Part of a small language model's weights.
Size: 15 layers, width 256, 2 heads of 128, MLP 1024 squared ReLU, vocabulary 2048, 12.6M parameters.
Each number is 128 + 32 x the weight over its row's rms, rounded and kept within 0 to 255. Layers, rows and columns count from 0. Numbers have three digits each. The size before them is the row's rms in percent of the matrix's.

# layer 3 MLP up, 1024x256, rms 0.077, rows 528-741, columns 0-63
106:197091098174110106147127157122147144109163137070135138071109149125136187107186117146125126132140124165115086085118169131080221181144136124109177124120125099201161122084146184137097154128103060
111:133153192124109150160152141108163164089185131125118156146110178139075127140115126134079129132141145140115135132161151113108141131126099101089134114138107127082106212155119091128150172187155153
083:123129138127173214130178202085064093106172177102134111181127135143177135126118089163129086123095157128108102150103152160150126142117148150122147159121134092139098222118115155182093166077142098
111:185160140178122097102107123133182119080126119133145116121153059189139112095131061151155136153134103119114150152110161162157138167082108113113162200212132147072167139071128155088134167063121155
089:129163137105147203120174141156102097104173121117087140113132155122139149168118128120125146106120109099143191177151083164123150148067158142125155107116206076160055172110075134154204083127110124
090:190188151137110158119205168155091139062121107198132160094105164127106176118108154104080098123129098127161161116129147073173148111106200171133160115097089142153123116128095097166075093129149136
094:104095183095109160152118145142127115084099137085156157126096086126099151142107095098122089133093180108062116121104114143126105117132145119084129060161093103198136145145116124097130158106049118
105:149175171115169116116174119094159134082085127164140149112113111127121077156120142130108184088121185110193133111132169185100198076110182205122100209155110140145168097147117087088139154080097073
106:136176143140194118155079107121095104122083172157120099106138148097105114083142085114140154139131084101076080127138120106114205066090165095097095077143150151087151139106052193082205123148163168
102:068136147165170125159114202185123068155134161111094119139163148105056126108120085079098120154124088095136064163142164077081115105162177094137046145121115167142146104143155120149149090177116111
105:103201175123160188187078131119115155143156082106037161163105113163132139128124146158129154119125128105100151177161091175063123136075159158099110145151177100092168222097114090119152106183141164
105:117167101168158151135130181146199116097170126088105106144173130143162147126137132119092125127088137211080164095149132131129077112184096096072203180128117132158095145120107118151121156164102082
101:092154170106147198071151147134195164126178126145111093068164127089105115089107181135156108157100128153059159119138112129155167129130110128116087191091119147168108125115084111065112114086133112
104:051209150129130191144093149165173211119211042102129192137156103100122101168121132153161151151138125112075146092120114170148167115123078128116206116121199084160153110119097147125196134179109159
099:052134094104123144179097116170081166071074083132144130214150117120138111137117145071129155110131141112143157129171067169173155128105117066141182154179139128106088136175116099110165135151131099
110:112164132051139166089130091102160101212154139092132111119121102104091160076119120085114056104156144061155122161180164169111091115154120093122136185124091128114089139160142173123016112150135147
104:143148124090108066121164101135161116138141089129126153137186061132140159153150164135189130114146187166145089133125116093198134165200173109129134145136118127161127062115120162134139133076059131
090:096125159127161170093099184151124161093178156079174159157134106157149120093178149108170127070160080136179085108148130060102168111167138109163187149146102157205167098119144118108133114092081093
093:135157122141153112138100137144135058141114170090123092113103129092173149104103084138097100089095102162148144114115125175155158153154092083135115120156104156103193152070119158141143167157138202
105:093125105129106147151119146136136140138144096033133130134150164106101113118125132150077146133080078155145140091137094140175132079126104139122116089076077140162084107180163217101132091184102073
099:162126106150147102083112095176100106132138153143085151140176117168135182181102114121123095149138099126065130146187058184088071177086117118177156163210128130117122111144132161116134109057184114
099:122224090103151176158130117125118129090171170155108176193139186136106142158138149126124201138132046149114137140143127128034106154135110193153093111149208139134092186066141160122110147122128224
111:061135112149160138087032156135090156051095166091143126097173101175110120125117208108052093105163142104091079143172106204125123104151140163116102121198159093141142116119114085153101077161135131
097:184180179095164164200159162161153112143109153157167097115148160153133148049144086107123148108079149082088159158120130159150179164130087175101193221106130161159128084138071142109090160161136175
108:112116136214103099151133167085193130169141144175096104107085135110145168160143122142145162097130106150110092160176115086114120169155119148126129162134150065146173164140133131121162122200072110
091:161132189097091157134111177114070096177095121085151115145150117109105141156159141082185110097051038119119144071105186123115132208107112146168115145129151142120136141084107118099152158124202115
095:144173090161136151151179121126110092189162132164148138117136198199128150094114156120127133167146149080102147175097098114107155132133165140121207081192091083165115111144141117159084153124142156
097:179176105096087145104049144185062160125136131147080101194090087114106130134131133105159195071165161143135134145138129172123202128067137099139108091130146139182139134094113155079169144129126159
102:087129142140199124149108138146104128109126074170148085149102153112133156160150132154169107100137084099133115173181111174147129126105121145087115165140125093141190110130119087131175144159139127
100:122129155166126126066153152092147104111061092119141094132093070115214147099119145106142156206189152084097114133088116147093103128125088138140131165094169136101130148099153134099116145141146110
100:165144137149122149092142101205156124119139125169074156069086087134156102084129056175167194141124142096193142140126128130151179140100070165112078146138168116120151105055078177168108101118107121
100:088166127180111105090136161115154108113156117123134127117072058115164145150114213113148150163132102152194110147071196136133102148211164143150098134141112112152127149081142140200077159195116137
100:192126170096154170104183134103098069184063167090150112084159138138137097079126108123168133117113156122110175109097138104158137149194145140121170105140088097164102092126106143068132158101122105
100:063111094134138119226179113117090134089121060146078119131140061111080187110125132128121165148185117130125090140157125103119185127086112124138119133122158113159143150116109174143124136091107104
110:097191097108224161088129078091119073085126139159125144114075093149147058094148127124127120160078126105164087143101137095095146133091119078108173101091139113146148144091111123111129135091145138
103:125165105159059129162146168141143112170151117182166135115096129116143183150082102160123134164135111135112108137157161164082136128100097097184156125080157145157201131141089143076181101144124091
099:130160142127118153175144106099112121132135137115153143149164131124204147085204138075111122114165185128121134123169148121159127154118148109112175139047124104175105135104112102096141120071130155
105:118146112148165161113117126147126112071165122139083169161206145120139088069153126096093157182056181104120154146128142135117159138171086159160082133134140096103132137072151116166113128093103138
103:142093135112139133154116156165160172141141156084108106164161110120104161069085142138141116156121142152156093083109120153098156182072115101123109172100118089103143153175125122171138145031113095
109:106179133125136119148195104198135095149081136146173145167057106127050176138116102135098151073093053117124133107143142078098160101136169141110142164110144052138109130140081139097213148120139056
099:146105146116090069117127147161138131149085177139095145120100176166092137147129137092156135129186182135145177095150106169111058057109107119112178123178113123152157178146173154069140153129095133
100:088100168107102103153116169173092136118175095117136204139185177179169137103154117101127146105112148094088138107125135129163143086127157117076128153170113149106089127160114094166103096093167106
093:101065138146145144098103175123152120154063128114154139189187131081135112127164114189157141145115150106138142113142113107076129160122096106105153160118122070166116106112151153085107102154139097
090:113111126115061140098176169136110100098058122089170105141170113142132132105113096123079135103112049136139135142082115087093130147087174112120128128103153133148177156154104129136104127206115140
098:159140128131148132147130140120178098066120144104130164149064107128112162107071104147146183113178179191101124180153162127172102129109157117155142143141147105197148101098131170116139169094141093
108:151124128122168139131140182165123182157133181159176157163083124139156151165152143129199163080060091163104134122166161163143112097124118166128021107122161136101207115208130124085153150092074167
095:099167078192070126149103105144136186131103124130104058162108072148113148106144129156132081142134129171148139161173098160154091173105128122130126127143176119123117072124110131104075131137127076
099:131169097166129145130185149107133069119141140109073120115083046042167147127122182132103144133130113165147126138095113119128147123086111137140125153141127081162104081117087131124203173067075132
095:158176171144121066083137137136166097112151112085156135138055147143125152142128071077155091115173082136104094108116095044073122170071120078136098127174163131136144134107097090100108158129102137
083:096124181140098116184076123148134115109156090088169088152088135112165149118195162119101091086103168089149171128160100105146097128118133160093147114155132118164112155080083095122109187157142077
091:131109087120113159122184133097131141118109109074107162179085122145144154110090086152133125191121156139127154088148120101156157129096148122154131153113128119182163163114127110116196181128084061
093:062200130142171087132159134054140084096137127093114131090129116131111157128134111098148110087130138151136086142073176135136174148131152134128137113170142112166152151169178125142113121163107096
096:133087117128195084192139104143144034144118148169117125100149089103190125112069182138111141143136103149121159219146130182162166145150103119142194113113156140116079088152074144148145090150152132
075:111193119163121134070124115124105115136112152057151158101125126162107087096143108116224108097157119104140065108144150121079068116112077170135119127080147076181147097175128127086141090118151078
099:143169136163129160116087153129138095151084155119130087114108121139110104117162126133122140105181202084125166114132084118136131146142163126162113190146108136126111155113127085134129148133130146
101:143141113134115091124073183089148185166167210130105102164108165088144152137162129135118120157057132123105183126187163102123135173130157110139119135122209127146117182135121076101195152170166154
090:137079122138102147196127125167086127135090128132156131151154151128077161085189103133191110121148145147091131162144122095064099128213144122133144162030115132185180161176157125190133117180119141
100:091131079202118183162151162092110147153152126161120140090110133144088160170089141122155116145101209146133128156136197115167123139102094147145074173139168145098090055131132133109120107179126121
085:187045170120115147126087175105078160089103084147123109104174109110147171100197058110128109091130109129134111112108157103141156116101082091128119156095166168154173119066149090099133142160113065
089:163090112171090152137118123090154094193120109115120127071145093116100120064139141092110161172114157155228137100073102133132135080168129083147103164090125106145138095108126154144091151077142161
098:143157109138101131130190146096113140194097178103128116056170112124188182141181110162135169129113115095107135127139156119120195097137124133137133142140086060186156132096118123189111174136089099
108:135157114149154108121057149130156149108120176116125138196148067168094090135177133155113152113100120122140150132126138157138084155087083088105124127119101134162103039108128150161115119123187103
099:070079051082183118140146067147155070161150076175105150100123129126162139065174101118125074146106142112122070137144102117139134134178126075166106136125092130140145163135157134202082105133149045
102:112147163164123158138173185129099124012073173111157138061135100122173168093174130136165088063129116150082161086140136105109156061089115053194134104100088141182134093198130204159089116097109081
091:127109120149101135104120159098100162170156096127100119123131116128153125092149198168080126135115174161144061133158155133181216090152159164102157107101145113149099119080178099082175145068097128
102:146144075165147174114126138104158144133131170151109056094174126187160071153132145120128112133050071127103103174135112160119066166145128105089169191074136153131039089076078154174087158062145085
092:100135103136144176082121149100138073167114123102124192113082114062135160154144095152045117153145171143178099122083187122147179098102121189130093157118116100161140133155121145122051123076082163
103:134130096112091136163147138043117091127095140076096146150144196099117144128117146073138127118083108134129125106129156115203115156116099116188162139140189157113155076142102157151127155177136043
104:146187063035053130071118169151115153125147109174115174145080140146132082116153115073114129147090065147095101208133149114168167126015145156144114069160141121173133090140115125099127167105103132
097:063099167162132145152123097220110133125097110115146143139078077086170102133111117140018162121101162172152123172104096169114153111108131160150112189173137091177166128152127119140102125137110139
097:174099107155122127143085136141131125116152105085203125109199114190117128076065159108138144116084088206141134072164140133108157131082105122111131115137219097087132079174141146139147067066151074
102:140152130105103085089134092118124117147086154136093135139128126135177187151117178176161172095139171199163139146157164120125098146140142185106059106103132148112163150093156184143121137139127143
093:091149150124128125068123134114094123109106200171150127186148176133134130149170159126064192104127166136152069121101143124199123106113173199081046131147126112139102161131112048128130115107130078
102:093143072154166061122057117151187179097123119128070087151073155111128135100083138095140147084130135091096176156130140144098150129106101142097153123140112056183118131132118127079106181115157146
103:089131163083137199128158172114146101040078119144113115167114136084207112138144143113118080132121131179131125094142171127137150123168130139130108092100095170147100156171144162127159135143182118
097:127080132178056095136139136133170073160148178122087130148132067131105110100117138103128123079177108110140092100088133111101135163005173086108163177147093124218161082161150114148103121095138166
105:103107132121075110117187122112100123144157090160117090092216114125128131096157094076133105129140152140126131114141138133099125127124075088149087132075099101132138135133095160149166092104082103
092:064140209151060100171156136135107135125077113111040102154120124105205104127166154138165085112161080159103084145104126132143083189174113128134106166126153115137115129126134122168156110105144158
106:093141141120125125107181172072070128176096141153148076159200121118133161178196145096163113107157079130098114077127210158130063158062122105144109162152170128107103122126099152141086114128136152
097:131087084174112241098149104080081168200144109093111219117100100086119131109106109114141148084120154155152126222121170136123076170157127104132099140127108110145147087124106130145120059186149080
093:121108154114169120139129112192168115128089147157161124115084068119107069097126091164159133110076119153132101158090145214126111158065180137129103122107139196125178129162112076111152084157129148
108:136099180138140115192125098094139073090139157120094147126209109170228146165175127106125061094116131125130125030110117121123076127139175167180081122102172148087127073080118096088123198146133070
109:150064121149112178135111095108168167157104074106106132099126127162194138132052129108112160093076148123165114077144097091149168142099161144104109107110129133148176143113106117168178086112114132
091:154144145092065130090216137135159101101134105135150133158115106145141154065192099162094084133117192195138122136095120132143178142139162115117164112119168079116089097108082138118184158092127120
101:139255129135104163073110094165177107149143130169093104129157103140169119178105149132136058133130126156094151110108129124067112137112124146115120150084147121157115221106108087170139133136167143
106:076133122120165100104154115092116082110117112142141112111154083127132118136128176123160070107113100097122081115133135058103127114102137151115106087134114185156171124157142130132112146035165104
097:093126144106136163105144115210141110132138137080148126143151152154127176178113146162093126086098144171076089101064097093163123076068114186088136125143145159121109122143163069194150058120085140
108:150173090101153052116169125100135134131110063120136137098142139143162097206110106130168181103127163139090155093092140146109115132182102113132153052102210172164145060152159117141149148114126185
103:123096125109168097143074156161200039084099140132126141104139142140154201154100120148129138114153093150107174056078057128151154151159134081063088102177201157104108076218111185136119141137161068
102:119127145136172139110107089129179121129128131169201127135178145130146133164158149145166076165179143099074126145132138112110137133095076166137173106066189181161104166122167073085140116138168102
102:106124128156086097141133107080165084077150116086135157110125149128178090177157120096170100116053100138077194102146173119138146056099160060138106151158155115054131162065137116072103138121062129
089:066134096126089066088122163071126120110150183170164151164147094066125144142160171132076055121111108126135093090084199111105139111111075111061144164070134100103154124149095171112132218112153119
087:115157136141079190130168120117100142076093091112105076148146122105109149145141138095135141133091171121147153104136178129059102126098078112154149126110168117128118167063179125103145168174158079
086:164096153169097114142135160170146154132079086140153177142117134115093134119088152040119134163077095136096170160194120163074103183093143160161128117131178119170108096151137106155113115106142155
098:184175096098104130149137126116084167156097108119197162133166143133152117163154141075129177106122106100105119115141134109107149148127126117155182185100112125162111122120098134087145143106095071
106:141165111156147146120064118104161095085130136172076145143139098124156127131129133136094128124139113072141146227170149103117108155147135119121120114168134103163096155177117109089174167118152075
104:164112129093122129125125151153136100176171107101151112101139166197121128137177082154080108158123146143143145143094095134136187140196127168106141048152166145100153109219111161130120176150138162
104:119123156140200137152145068130145150159113062160157171132134127142140127142114155140137161088133195125125136060151104068098151160075152122111120164057076108118084133084156110142131149093105080
086:182207148112129151054136140139073144163111139142112130121134139115075154137115193125138165159128090131077225132131144146119068105143109089158130038107168129126119101161145098091135163156088074
108:148102076113087144172173151134077074146140036089171111098120061156086143163146163139140162177144142166117167130101100127120114116125103149172131107117188110091172178166134137107130190158130099
108:188150133114147148121144189157185134084137063123121179116125127116152114123121112133159144127103120121145165135112173141110071187120160131132125179163130111129096089132112132181164107165118177
109:134188098148164170073151086087101138166119080119105173129155172093136163134133132106162100108130109156145140080120180112086176072124157116136137155124112087182131100134145145152062117089159121
102:101115113087166136140171163168096133120116146114129153143129112191121134181092080090126134117102128111168138110195129117172132120124128111105107181096114132206106151160154092148206095137181158
097:145081061201177076132073068170163043088091105125175125106205145084138125132111092147168151114091107152153142138108153057112120132110138077079146156079121119110068140065151124068107126155131132
107:142129149124133084164124108090165127099132113135097148147143118132187116071087131140112166100166123082129134092079135169166107141091124070083095063128124109088118102156125194166114085126111088
090:206128233134117146163076137150109130152189084131110133109095149142147096136108162095111087153104094122107073102128135151113176151132125141144099136152164155151105107099058117133170136161139156
095:153134159138127189137092173091162138128141115111094105184113163080134138094102208121059126119018084113124139152191152115111095132169191184159107153076188107149139136192092114162150150146116171
103:127069109123077195145194115082046092120122080143136130096168123092120136130116137091139132146138115182151108148085145100173089095131110134136102143143104130150078112085145124110115179154116158
099:183136135106130107185094104165158069134120131122113166120143103154079143139125078157117129123095129128085138144057132123191118099216122135166193063102126107145117107141129121127193182114085140
071:169173152173127188110109096082112105087085059151183125111065085119165091146088106127112134160128159175116086123089167171141124131151127136120186083102143065066084120150140180080169118105125173
104:144118164190171145130073152095153187180190163128057126139116108118179112151105065094096112125121150115137131151125102143157136110139113100124090066108135086145123159163111132154122184095099135
114:070160166193075157169093061086091159118124098097116127115159108135158135126077146127113117139146095144121099140094133146100152113152125114189130035154134146160145098135077145074168172171117148
107:143190147183066116181141109111144124185116121146113123176112094078181103130101083118158146165035095160142101106131133143067129104166156179118158160108107166103146112149175172103105096124154146
106:167124136135100123158199111084110156085144097128152078074167111131173152137174176132203062076136145154139122068124137099129163132171183130091077164118131125088148150096064140093145096128090113
101:054151146152160067088131061142095168206091152116174160134076139141140112084141169111123114095139128135079117217105099157103167083154075142103155132155135082156122110168103118170106126145129157
094:063148161119124152138141142152183067184147075071122128097142160181153162167173105137169050162120137128065182125116185127118085131146134133142035153124098083127120129120114190144129125151167133
092:132114107117153146070131156116123123107129141037095125150174080146131152121134081143180152069151133135137101166101121096154187139103139099148141059160141150133153063111116148099094125121126126
106:143138089084101138130165096119152136119105171094162126108078140098122160111122101147077190103143097114114100127137137133186088101184107146111122114107182080141196174141122195079180117188118096
113:083113123139141125213163153158158119125126089131169136062086122115116155153125108093059128111169123168065147143133124091150152122141127138163157110109203143133115159144138162111218125097153164
100:125120088140167176127136129097140154108133131121174098093095188086131151137157092107135152139150059124107148115111178129120090177143094109136140173145203113148141117143150110152166158142112147
108:105155120123133091087153161148119100182135081120101095172146143176092107167137113119111163144110173171119126171142131141123134129127110130123083130119137099125171092134149111070093113173097093
098:172075117115132090159121131164116103156110127144087078148112199135137154138102157123070204069118137141163085093128150131068146068220103167121121129120136098148141119193129146148108177163132169
102:160147140133161133129111129114059107059138108082097113154103183104138079137190118108141087140090105160133103116162110130116166130127157153047083081205196115161126117123158094117090148151180205
106:119118095101109105164147066165154058149154063116172154129132105153164181049160192096150056123144116132150111150134150121096147135133107087125182124121125099115163127083159163053116193087098082
109:117138137154139122171125174168111133126131098104139115107131107150143095104074101111077185155171108168064134118130111137188144094118157116182201118123161127128139150116078153093162136116125114
100:158155175123134174091148137186119131112101117100149144211062065160203103082098162116140190139167100099154151151098178094081158144121142095103118091167114153063152155120119205113129154109126102
100:124115102161093135217081130169152090096168115123135105118104091145116140087157050149190094174166063129150129149134101075103162138158077082107128122151146127103125097147122134177169132084090145
105:089124088108082181128132148134145147143121131112169165169103136115120100110085144110132132146148174131114124138105126125160117135130145132150084130130140156179158044180149143117052165195150112
099:128138110113131075123108134137113144183156208163144128153126146187097173145138144119059090086140179140116132090133170150136141144127105153164139146115133140172072146134149126159176109177092077
096:154110135140056153108157121079106117111163168110159136157126144068115099143127085117119089161117144171136151163104106191095144103137131090108150117164134119176192153106164152049113110156093192
099:132148078126174118146100161138118150128089173106134105116131111121073156123121135107102130124137106072142123171141141122050085195171151160092096073095094188085101153143068155115130140146168125
106:128081156166121085079155150140155107110109072095191133115145143150176146154179116188113120114168127137126183083121166187158146097110129156145074091132126142065142127122138064127092137149141164
101:156109119154172142138089137157145095161054053072137135130101154172125135151134142083110092122147126114098183162100161150129133140127147176176106129158080110125118142185100092131169098135126104
104:130119100171166075129131123079148050082113156147124082163118143135084142142111124160120137230076192130106089122101139164192076136146132112109164113060148133211144105103135112114136108173128084
087:181098152107160178143085162105142113173111079108100136154097153152144079132139143183203111131164149126122140172166124076120133073112112088130144078181134077133172137142163161172140130152073081
098:128099173168047158093086089099114164168103113150157126100143079187128147124090148116151099080097150111113117151161108147117139166124173101116123086132123164116131135110121122160075128179135134
101:170195100066146147085101103142129173125154152129133097147131114122104138145132091148125128130115153163154190118144146167094086139117105104052092190114229120133135114178164133106160125099106114
105:126135152139102146096154098155090047123072096076162093142178151133166095095125096126108081031087122156160100125129192163089123143121168133094081107125120185118150130123111106157184189142132118
103:148095151148136138162070159172145122170158131102135109112112152154138139142132147050085106116023147183082118089136095145137048112145171113112127134132151143132167119158116090122191141158124156
102:156144155049172096169132133072156085116044080118076089104111098150150093100073150113177146099120139155142107122105129139088125171058120126116150165109118130146104112167077165091168169136097091
110:071193139090084111175142136180087160116121110106181124066085133121085115129144121114120157158157122173101128109089148122126151167092154099101129124079113146127031133038103142107150089145134117
090:106139135092077160122136153172116124092146128138135188151109080101120110099132092067132147136193120112103105142082111135154141092082116120118104099155173094132132087126187137167123147138109156
109:140139087142083097130101094128159084127113140079150126040106098120124087148160126159109195147173111168145095103133111149154115091156168071114124151096181125119135065131111079123084096159095088
103:117207123157089111111140172165169125162065128108166140161097142142124170083120086127129115121154134188148155083150177124075173131171142103093189090128102166121150178147153113096188180117141182
104:095102097147119153159120128140095140126150160123178169089141125053171172123175133101180162136155136198146118105045127142154184119176068135115068110120166192158120104141168121168141112110147082
109:154143116129145113130177153136132137118103140073118115119188097146152130130131202074155154110110150143161125195102055129103134143107123181167117102096162116111143146146131141051111126138096130
093:139114039147146127139134126086095128154115130097137127135109164086127160137107108163111146137151178116122126119139092132143155105143102115208135097147125076140091147131120127110187180125108133
113:127099115116143162111116131172153184176059089170087129152079174120178125140049155141151087151083084165144140141066118163095123149130112197107155137098179137152158086231159153137151148145105133
095:098128145149110161121162111104109153176171116123191140096158104132105158195107135136177161201127089063107109077105149122174179104156152134118096076114103115088149104143155100135167122103175132
106:109159160023137177144158163181108088114103108125129119101146070084115162109093189118102133107101095161117105124134145109130207183137141140153127172148085130148109173100155088114131176200156127
105:156122156091205124162107122142089112138136063091178131098140146092122104065110167154126143106059177149159080195082099087137158109169102101117128147102141124151160113168142122100211105085153133
107:088137096108180103150081132149159177049149100150172123087125077081105116113146080092150069029118153101173090122085098060104152137176166128119136113144136127130141134142128141152161101086126157
107:139215100146123144146132137133102142119114102075199150076067162120106173122149135188134135155134174130117156095116126084118108109147133111103085180133115167178135111051150123116126146076127162
108:121120139143108149109165141127125123078090035078160143099107108155135133147149100154123132145137111169115146121125170145138106065171168171068168147158115123182205114098137126126135103108095107
099:129068114126116192116143148114112131135106101148120152104107145100154163149117142040119193076159131171154169101167106118125143138137122086160140114175173094137184119123185056126164117097110121
106:170168142172136123164087081113159093095138103164123115141172105143118179159105149166136122109108122043146102129186109108156126080142124119169129132076106063100178127029158171088162101189082134
098:083189195133170188127144088136082092133127102145168144092098076061088160110171145106197181126094169099142131111170126125054138096133120146134138132122100066125115037162115123178197137088088175
100:150119115198102097093123152111114129126102095147105154152141114205158157169090169103074152116126133133121096192036108117103150147082136138078165110176081141152135100101077141140115141114101148
097:091174078104122149117166175094087143134097119089160130129159095172117147132045159111105149119172134165159170094168173107114140133104119099125093105190073106105135157160118178097151136136113096
103:161129102149146159113087138139135139149100193144066150111157102157156096101135130115125073110142105122142111111070122156122139116089146178127120197139152121077106109127110150090145117124140175
100:068168174122162133156071161103094142209112157095130170130134116043069119164079175109140146163068136117129166168132142122110108142072171146145151088128117191130146049097167101077162154146160168
101:191091113127127066061083150119081149175104071138148117106150124101112142185186090170131147083156152144084064097098122159141134145118111144139184188154159096163080115070141074087107129103132119
101:186087125112127183170182165175145164165098132226101138104120091039137085102156152105140131084104083125175157142130105089180137172116157190150118163123135081159116126067091096088118138159150162
093:081226094135144129182116114080089126177109096145143117135156144100129090092132206152027150102079186152151087145128144150108154110131113114161116139107090111148104130155142195095151136122108114
096:102097123195113119131130181159072091081142157064146093100146154081160121127165107117096117181086107102160148137160130204096176101134117140143072169149087168191189143119104086172051139137211113
109:159129146121076212160177125106116169093144062112083101151135136100120155125187141116105163083144091111088122144161088086183181059119058071119107137078118128126131167117094141088122157097064145
099:158139167160091143089210125128132057155075131103074086182125121088133110155120091124130121195140123204132109160175102188177096137123103137106106125134184144132147092170123154173097146179126127
104:109146109132083183111158156115172119141114075108164038169078115137144071104145160110050150132104129185156104120162116133068144145137113127122139098111096117136148141133106182076156152110129142
070:173105144057075132145085176222082120154146142095144115147116077143178107158124131106134135111109102098156122076121130139128129132144099176069156148157119100180183177131101125149144121182162104
099:155156149151131071142182207154108039085118113143149102090161103137105148143122166117108120153170124122159108119194122089129123174134107145142136127082158152177076147089095158142181084093149094
098:133141088051148186078087149079119148159119079097121089201110130086057116129202129137133082138137150122125118084092128088135139131080155121199143114129098057150193147128105127135150148128115149
102:100165144139115161157122108126085181173157135150148151167135104088167168166119160159130146102140134113078149174166110077144153145080112184132054094152179123130159180084054123101117105138137104
088:158109130159163145138182158094120040140107105112159089098082148177157148143098160132121132169107101056106158094113105138138129132107110079138106129192116117149150101128174113050124081139167142
095:125119101163136124153198123113115180101148114121086079078163110078145169128063135095143136196144071172099136083144078140140127188161120075169077136163116110112131127122098103115121124118145155
101:099116121131092177107124081160109115191116123150088089134147100145155125124141159086136132144162129093078107155104115107100144122155123116124151167105157145078133096106117146160070117124116088
105:106160149114133115150123143127096150108142125116141079160144078101088151147068123139148144121174143150121127136113120113146095173134185128149120127127133123189117169115080122089133145174163126
100:137160099142073130116120066146156121105158131137075150198122151171141098159069109142112179178129113065131056166097130116149096120136176131168142127167165118200099105073138072087156126113143110
098:062173123083154121142025141185140126097118135120074149119127124170155117108140124100094186128143102156151075172121178096193082129146162110097092076166094132100163175085116106154090145120159087
080:143043133189114135173143103110121099164150088118192134118169186214097126104084161175113145140120161114114114125155138062145145074141055169187114137101113067188142139137134092118166115140098124
109:163151152083156099094178147106181099098072137168094148151113113103130161160202141134122152074149155153164139072167094132077098087118124076178115102129125101180186082235100160127162115074077179
093:200080137113128147121109102074119067183147177090121128176161143125133105090146124129125179150177088097137129158089145128168128152061145147141104155123129130109148054198149111139152154113183100
112:147066083196134112148085128118152128097183160122158126107157119039098193081155097162106143184136147147127080190151097148180125104132156106160080120057105173196139161071161096134130098133108162
112:149163137109178153145123128152160131119112138174128114117106128158127155121153094100137106130043151168137127110170139136122112173109138111183172170074139096125180107165114155153135111137175165
100:176177154112131214063099160164084059081147109130145122173102097143088129162161087149116118106156117120102135156177077091067109127125108152109116108115138115125084133112106094081140115201110176
103:166105103175132149084088129162129136230114091184111087123105113148087110089173154133093175155153108120074188173116136159123139097104123149202139091135143096095133140138095085097140172094083073
099:159064162129107058091168097088163130139115128123140145152151171154115161135156124131138173151136142196136149116144120130090129130109110084176099179139141113104098122208191203077143142073087148
101:106141049101119151149144122119121158154091124106113094079118082092117060087090137152145149103150089112100117121087120128050174099155115082104118093127096115146079120126142132155145112127112145
096:128172102163111080100091118150153120163129146150141127107093069175121174139164061164148097174164130086148115109142105113064130209142119071136122151124078118176119142124100118101142140096163096
097:190092126102115134122050085156131119137087111111124119107124092091118143110150118111098132138100154145107122131156150086145077181164091103143123139162148078112086215151094157156184133097122146
092:065140148151145136135113115134101053124108205121111098126104109078091097148189128090111156098151158119166109111150106165103108123086100099114037188182129161084146109136097115151096174104117178
104:146146092155135133107086166177128125150103149122104142153091121110145174172028133142070130134106069162134124133092044194138112126146111121133180115135117125155152137118075117058129204123087092
107:135143213119122164118172142131121164186082141145179091077105147149127182068130115116133062129136153102138137076132149121059157126057123166158082103102160134105107128159102095076128175170134151
103:166181053107125080112136129123118098110139171111157135163118169101165112070125131183112151165092053177101137059081084116086159125110134130147171124103104087138127101172097127139117183093182117
103:100101102107128158149136091105105104136128129116133160152159113212127153118116109118149138142140114111139128165136081206175153081098178131164147130153141056146148118166142089116145106106097118
105:083201050173147080111135165143105160155100094203133126118140105119149111143129130096120122089111110096114112147120119106088145119117097159097116121150147100145104171164125095113125123143102079
109:131095116138152109120152102145108119122144064095144144108187121148170120161183045129141103111107206084111120099130103087085104156069137143127131114123166106187166166099111132148100127121175134
099:072203157092103119126197178181079137100150179083066125138048158175123106105108139094145134054149071141157098106130188127094152160150113153081126142159142149142129097134108139122116155147185118
091:115173134103143112111174152096221015116133153076111106107071102123164130119147114127100109053101097164072128113123157149141112092117107092095173095218146162148111102112164134104196198158162114
100:157162130084151140090151117144153152162116140118099127107109124179072143153120098125165124082103127118171192151149087110143067144167146175118178128154137113178133111195159109138153140162126070
104:144141124105105096143107126156135094175142096144123088181169149103158131131156159155118125156149129166096070156082144117113135098057097166171116124088097139156188128137086179051152144163158102
097:160130106103152129133160111170072116180081133109145119118113116107096168143164140111129106145166124103056130178102085098131104166097105054156140149124097108114175040076066109149063110111155109
112:088141133114144168096191232199131142148136130114069102105091058098152155093105112193162083137074105109123141167169142124099118120089130116128093131115177116121099129156145158071194152165150151
105:120169186097142149063111156118110113102110093051096116143096170117089115149152103085136154163084083182090138163119070146127124092103091088075131146111104101093103084095215097160132155104153147
095:101144161107088156104181103094087128114181145138125156152179115138159185090171092121099096105127160186206121074106141144123153126089120157124155150140096132141160159180154129157104125100052125
087:036148171142115066060076150110131040105161107139206148116124158119131100143132154134099104148175129102151122133060165161141186058104113139115168141108173119138122098144139178125109137114110104
100:095170115112132165136089123113169119069108207141181176081140139155161163119124151119075113061120125126073177128085151182112186126157089151171130116131140160097136120104138163167118164083137146
106:146136091160136123137130131122111098090093091098145120159136074134130114133096125158032147102095133127194121043108077161220110111130194141142091091095151163176118141115146205166111096074112095
097:127147141166105123119106120102109141158175051122144129134111130100126145121159141161158144144139160149087174124155176107133078147149216170111111107106136115127132117120107146147084147137157097
110:155204103134153143137130076216093149143081135080102136118189103126091116129097185089164168107061070145134082154163127123122124179165124097126112101177163130124173159111108137087122147098152122
103:135133095137119146143080151166109067088144131182105143091102084127085188103133111157123139132136132126202138191124128115171129179094133163081171106146194137118127082158151117106122094103191185
109:103109175104097037141174052081112151116073119098195146156093035142152150138129091098146150115155153120104134151173147119159118128115115143109150087146169161073110112090137168114105154144152132
100:095166049077102214111124153135088160131105144116146190096133107104112125079173159113162163114119106117134125174151171109124148116038119160122093091188133118096111096154142157104169171121120185
094:118158129073119181073075143125107123145126082108160126093155128085078165117082140115127224127163137109152090164095139118124160145162082112128114193111115115105162129104123064128187135080138140
094:147152102153164113132133147160011070114141082079098159089146118088130105145155149113185127124111134141136118120108121167110169188138134094137120147176155126124111173158173136190218145092090045